Weights of a small transformer language model.
Size: width 256, 12 heads of 32, 13M parameters.
Architecture: LayerNorm before each block, biases, untied embeddings.
Training: a variant of Adam for these matrices, 833M tokens, 13162 steps.
Each number is 128 + 32 x the weight over the matrix's rms, rounded and kept within 0 to 255. Layers, rows and columns count from 0. Numbers have three digits each.

# down: layer 6 MLP down (transposed), 1024x256, rms 0.126, rows 445-491, columns 64-127
# up: layer 6 MLP up, 1024x256, rms 0.126, rows 446-491, columns 64-127
down445:089099146171147117151130139119105116150165117162138052086161113106129058127112119214136090144132116187181179095106139160138140153129134173191145100153109135117165109083088138154155113106129076
up446:077056093166075101162176162168107137171146071095122154114093125118157116160131182104162116133142115107161159121131176133078149096135137143058129226080118121131086096087197141149198098146130101
down446:188196139127130109096089065129132135176124151140157137095136135183101111122118118154079138120124102149123152100131114119156078112129150155156164129198121157105188095156076147109121105180095126
up447:077135087073116078135144148161132139132095133064126167142093139184123129102142111100152068161171139137083114124106079165104160102119132090132130087067134123151137105123164144153135110115136095
down447:163136162121147177162123141124135142073082155146100172135094088136139143143150100254100178108149098093166069129159136102089051146119160178139123113099174153140094106131143116101098146186122195
up448:144158154153141199162167134143140125136076114074149105114136098114117106109122158092136058087148153150171114182160157107104142147139171132142120192124135116190145103157176140101160129143087049
down448:125076114070100127149139135151138072132166108134103146219104144157145104171139119212145145162144128094090135116075111136132108119140115110115141093120145162107157128087105093125152146105143177
up449:098118140160155187152178092086153109103123119121102137142113119165096144131169172120129149178124131105146063155107152105099129097118110090108076129122137155150179098108153073108164116123154111
down449:147103101134153098128114193186108107075165179119134148085167126162165151128098117139096080127156106181155146134100101126135127111184130129121110142113172089103101159155118168094173150146106160
up450:119166123114186097092112124102210084131147114160127112148091133125135199094067117113222127087126161122143105201150149193118140132184135103148137188125115161135072164133175143082119092208145145
down450:088168148094112131126115104114139124078101121123166090104151107150126049142151158186109079122174126151064145086196088174129155116149137096126168106107108085073129127125128113148170126130143118
up451:147123100124165135119115132127139072134089135126123117086084180209180076131156104110159108156087123140123141125155114172133142131119076033168072104116122149133094153150150139178155113112150106
down451:133058094185126126195054129164158126077118125157165123161146099106187140161155124136149120087176109135103146122127159165044152137137119091127154170094099098115156119087094104129122082153076145
up452:111133131067163127120022121117181144129084150108113124121149117122105096176147119135121162069100143108129115076105124123115210079154101106099061097144188143101107094102103150158109066159153131
down452:125139156155098096116248154135122085119170112161111142142155151121151126101100124138134094114130141147127116152148115103116125147141129180127147141164119171143140154113147145101125145144152105
up453:106124085183122139124182092114090082163128190110132133170133139129086098135105117110163084129129130114154129117147184168094099123092145148153146151165107091135102104107095155117171128157158126
down453:150148127055109133150079115077151155100110121181113131102132084154139162074160159169151184129123125158145087138092072125142155188146159147107144133122097194136122101148156137170131094142007113
up454:143063089096119152093135176101153115168125094163148139136118114117090141179094106095144212078186107121103093130146123206105103103049111136122143174145109136166114111145097121155081085130134169
down454:108140116138162102163189183095132143081145084094138117125154158098029179121183159255113130081101137152113129141117148123099160187168162140167084083142141160135106131097118144132135102139098153
up455:146082128109078180109121140117095132137132096096134107093176196111104124111141178120093078168159135114142150135147098122100248116133122103174114118124113163080134102101109133092142100140107113
down455:101130115149191098169129091190124150115120133148136172152106123139098128207143072192125129101159133131133140071089181103160133136179151117129169144194096128112149121185119126173159066197135193
up456:131134120082139112192161118150120116110110113131101110072099235151094116097072112124151092100130114138145062138179172136120142085192119138129074076147180150096102176064148106146136160142129115
down456:091168121189067187196105099175105114205174126186109143112174128140093144089163103190132152082115138075149113110056120119181151075178127155110192121103129165123150144085170180177101132105167121
up457:106124012169095148146111080135193155122186148145125186130114181132151106104166143088094137112087108103119129105146104179104108119120170120114145159134074119179118075122147125205176097104177148
down457:128145159101136180126165151098122115150083157131119167114123001117149128065130125183142118127073039148135157143097230136153117116155116165123205101156170144131135122166167113169113133121155121
up458:084170135127111176157104129082169129131129173091121150164101088108073054142026143121155162133147171119160135103097079113146190124123110101103069090128136155146078148133143130111062107114150134
down458:177137135117153140099138140141085144108159067172146120099102177161189149088177143106144116131109182089097116134122150122079131111103114127119150093137132153099156134168165107104126137153179087
up459:083138079101112143126147146112108138126181134115074158121158210078132122197132114109163138127122133085201146110117151143127136098114099122126105069126135100132119114116117134079081091149160093
down459:138117129105079139099105143103168122129127162133099089125153120121093114116141124242137115179132143144165122117128136132059094124111156098149141204145194237130109165130117132106143156117105165
up460:161183142118080126152101123160157152098180083093110113169086149117135116152087113125159096110193162158107102089123161121125123135094083100147178175134110150118132159095166048146123140102138155
down460:163168083140107154115099087163041145145111140121135112099089134135139048049119135000132126060134119156120122166173143151124137135120133129143090144134108137121149111138148133108153152231121130
up461:096110171097105176181130101185127073108208137108098151101113173170197137177113179107057178074153089080121126128105176156085141108120135116182085161084171145118149070106183139118093079170130156
down461:155107125152104138137124136113159107145070141112124119165169146152059149132149180206069102087106146122169178170129142121141103189115122109179131118215144116069116165097139126104106153092115120
up462:127126142151098129115138126092136130115195193123156139148128113139158056106143107112155114103169066145098071108144144128060142102137127106161133095158155104096125131158124139122127102106142178
down462:086133098110111192119144144096129115183122074129151096101088178149123136115104154090173161153170191094143125143096130110116120166147114100086160160121164158119120160086055132112103118108163089
up463:181152138171121146160118117188185096166161183114122197148115130137128053177130163107102133088131095117139092184143098167115118141127126171115089147098115107122091181126153067128129130177115111
down463:099126135090128163089166107111094076116075087131134129158094104176106095148082133189116205204152205147144129100087139149089076128127172125156141114152145165149109130054099144102105125119182231
up464:161055170113137086184128153117090087197108106147048156040091136145089079108124161096106157139137124145174151108181135130109181124165144080144120121170142153122134178135156102118152116081132127
down464:080130128124123119124159194081111110117126140144185091064127141187155088136167074161112119121125123087100152210190191086184098159088060125135125093136171085185142192126096123131228127125079160
up465:111174000111143085065135157095061132164171124080130198166157102162142109169153081092166141145132129138091111130145097139149145097097128096070221155128218148143097199091072118086181067143126171
down465:109114080132205121220017145157084112123135191136124184175084237114119101136097047160116192142105131116073091133158163170139086093175201065154140164119182118175114109120187138091116143121130102
up466:106133117140139088145158171118134114141114153168128140104129125198057133138101079116114091144139103149192217162117139194128142070163193141138075126189107184154117152129153093025150149131168146
down466:096115084105128096094137120121127139128108092142135089106143184157154110107161166158129119134099164073109128111136125006114182135074073149083122168109062138194134172126148164071125134104076186
up467:113061129209078087173150169114110104173159189163121126115115101139100115087100112091186086212108143182110094204171089152120099053056104141150108147132130108063135157131138128096130119143217136
down467:117178114124134193163087157188099162194142100095110143122133112168127047135123137187190091113153121115115046143141119094181153147129151187114201079186072148136132114096136078162167085144121104
up468:101145091074102109139121166170129126067095171149133113121121118154137144125068150106148102100090117096113121124102086110166189141085138049060128108194187092159162146151155104182113102156177111
down468:119144134116165158125113112061082182165160102108109125124090095135132119147160123209111106154110083116150146145127128142129137134170127100147143148110098155128120102107144153098120145067129097
up469:111099148169090148130138220091135123121138140148129104072191166162091129129157123130157122129067105100192156105185120134147111129144152114127134157112168243141112193118114116154144134148101120
down469:160124110180146136146148077135167141129075154101093112179110090095156139127115130187126111134160162148074089128041151111120109089126111163110096104136075085082101084088213123126112066147157129
up470:087130067122160142197148138101124159104149126146125165152151092115124100192125116116121185155144121165116180140106154146130173085114155181128125113184153186161130161154152118111131134179116100
down470:161151128154126127099104121159191124119136210071088102091117103132128132102173120161103130094098081117120108106149134107116161149117125035181133108077105122073148118114082160146063110059123149
up471:123128159116101168132126072154106175120111141078119136103143140109124090185122153112158113073131139119141113111138142158108130116160146152152112137096127121136140154105105153113121070160123089
down471:152107145136155040131137135115117089110113138133130140135137122118162151115140124149152133168124092148106138105102120138159130090164133112098126145160178160118103121131110165151134167130154146
up472:130159144111133124111143161165099134095140159101149132070161141102164111142124126111165160098115154169094139121142114093096134140122098142143097126133103137199158158081127137130127079134084132
down472:107123121125136112154126134099161120150121158184131162140095135145086152125146159107095115163116092092111102089105115144129120119168171119127120128160154092092133149173114130102110144127152129
up473:075144091170161170130134137186146145133096147090132106140138142157128158123101100112159150069173096091178124175157139099089128087148125136125125149122113135155080140078216138088107111115091102
down473:126096183063114139185156127091088071101113122113136120125151148165152203099124104255144132158102101149093130080109105076109130121139140157111131095138117099077154103142094116163117104151167163
up474:143142123120094098088122151120116137145138133092183115105118179113080142113111108124148140107113116167123111209100111136113146128124136061098045180167112143130085112142143094155078101117084161
down474:145123149145095107119133055149153132102122137157093157135122094130141161105103140241140143174133124101135125113094115110184124114127126084169137140102107133092162126080164186060147101122167095
up475:135085153136108107142108151120185133119151133211093205156107198126086009165092182110098124130120129100163097183104108159059109142106092113074093158110181092176131107114110071146126122135143092
down475:130223117132129171128120145173172125129139200154142087113120107117115174131039131201090095118179150149168129087184156121166131197183154170133110149164143145095134088148165153131173090157113135
up476:121106106083163079162070123216113152141129187117129128129085170141106163113128178115130143107123175149099085105133176126144136144150114122058148106086118177153106132094108113082129045108162126
down476:177137130109108085134115106096116148125135147130094120155139107166102145135157113157060074109107152121126164128201185134100130124107082093126124180155204102096163150122181143141107187116188111
up477:137079127146171180115131174139121153108151092122100129152160111130109154166121133120122145090130171128131206128153104093131143079118152085128161165152096203089108080092115075120105140181146132
down477:136176140138083134133137113156070075112123107154140111155178125127134107147149136198123109126151109166183089115136091178158112116155144138179135136142099093160138118130175113091135063054076145
up478:081116100150103125097131107132103102123122147086139146112204175172156137093145083118059121062187125088085096123151144132100117074144112155133148081115147142180083118117175123148155129077158109
down478:127069129094103155146108127149110071176153151153098212120167171158102177089158122215122142068163128089067123085139117146143117084223134153069168180172181113117136151144135116168075231178157116
up479:143100111130166126117177061092132114123112088120084129091153163185122159131107192116112090088172066081109120168137140101063135072135113108147118086051112143095112120081109120074098138149193169
down479:104129100046105054110147213189187130126195112098174087187084144126106066143128076168074152147097082154134141120117160135139084173148120112135156129201120108184084070138097113141091108149127112
up480:143120097065211102121122089126117115146159174095132112085124112173126186160120109110149061191135062116157120168141196061114093146113109098140131051138153157154103174124178135053125115178118181
down480:122122114127157096103143146151180116093126139127145080168136110102073190109128160137103106099163098111130137098118126092111146104168096100113120119050080098121084127136086163117096144127129108
up481:115150111138186115180140125173122107152136146125139105119143127110150147071101128104123184146217097105208123117163124140067118120145102051126154124086154121150115145098136126108122092158116158
down481:142095091150084131076066140131179156161120128148112127078150114168155173120119135147178100136088060167114105132128096129170078163133121144187081132136123111099142139087133190104106159082166099
up482:132092109064151203125158150140116101188125136106129163133044176151172142117141095092147155137139138129143103131133167164090151130072108138101120122162137166161114142140135091173100108115109117
down482:090139132144145153169133107130123143100140147158125144079140133146116138125143157255132151117148110116143125137085084121160135182176161083116135183123115156112129111102086155095180078133117181
up483:108177088089116141167121182121155151166133090098173098152076132195196074136143144057171131111058126161140106113172114123178134109142123077121167145159172106146103140142130098178137121137122125
down483:172117117113164184166123148132106189087165187090188091171067092227188150105078194120115165129153142149203108144081085070110091149115150059085098030182080141239152121138099067129140150182146108
up484:102114109086138175102089114118142087115155099104077162167191093122113069180173111111126088150123200123112129155141117143058077118151107117153150182178172127126114165090115060051133098131159127
down484:134182168119089162109157143144086127104125087074131181116196109140132103186105107074107115126108160160113178110053101124171199104095101118141130073140074148115103121110099109117121089146136100
up485:113129157084113131137149187133093141120141109139098115118118126177124103158145100096120145105153140140114134106185089178102077085092114126150136135091176106134061162151163167128176101113127062
down485:093111154185136119151113103115163094134184111141147168154110130056136128107110137148144130107105055125198116148117116064116125134163117089154113092113159165155126051066127131122083173126166133
up486:129110121188104089209172101095124132133115155197102111119146145114113110116042148096106065160100119184081097116084119125113117082131098164131076137089141115130096093148126156171104107189166135
down486:160148161205121110096090101115116131105123145112067175180100123112140134064118179109184075119113146176174103163119092155162115157122134115151122112126082159152148134135100142152141134135099178
up487:128140159089151167079124153135163046115117118103160149149159158094060156149143160131100140054129134148133082127079101167077188121129133127051106108120160184130123110135121140116117125101102152
down487:146118093124164098182144106152091179141131144169135149126115151121184098110079091106141152145155128137125181112161130092150114126108119120164124128164125112103110137135169126149114076152158143
up488:188140134082170143139186136124163172104184125100098103145101145156158113098180169113102128139168112105121170134114150101116150085182140070116147140091147104063216114125160122115132088158152103
down488:075116111152126084104123079115087082225105124157133112130141141139119139130120131188151141113117075153077138147106130177095124120170100152151087208149124151186064112071129113076170108123110171
up489:156114138106119146119180095132151118059137079144057105118138130078108120105089161103080166070183112141107129133107160134091142127102040186156129118116121139064107155089133140140100133140145122
down489:093114085214120166100109107155095169105126159100111076125152157120129158072184158188142108128114133111167174145101169142150140089104097132145090069153148156138137098133100127071163065182176172
up490:103122124110129124158125125112108063204165162124132157091118092147155068136087081094131103153125118103142146118088095145059120102110144106170144187142140124126106089108164107171146135153088123
down490:144120139072143126162110090107134133123134162129105188115115177135208169083197194232107076093101120093100165190153085110189185092099162087103169097069105151145103190186162145149125077162167124
up491:115138152063114137161151152165139097090114128086176162177185156120130093112134127132145158157171121162105098156122126230111157075145105169135140101116120118126149132156048111119118079143156108
down491:065132145135094111211094056078119158119142101078137192130087157113129136153131093078165182120100104102096143117149140122109102104141167127131125122121109175144129129121108135159152132130137154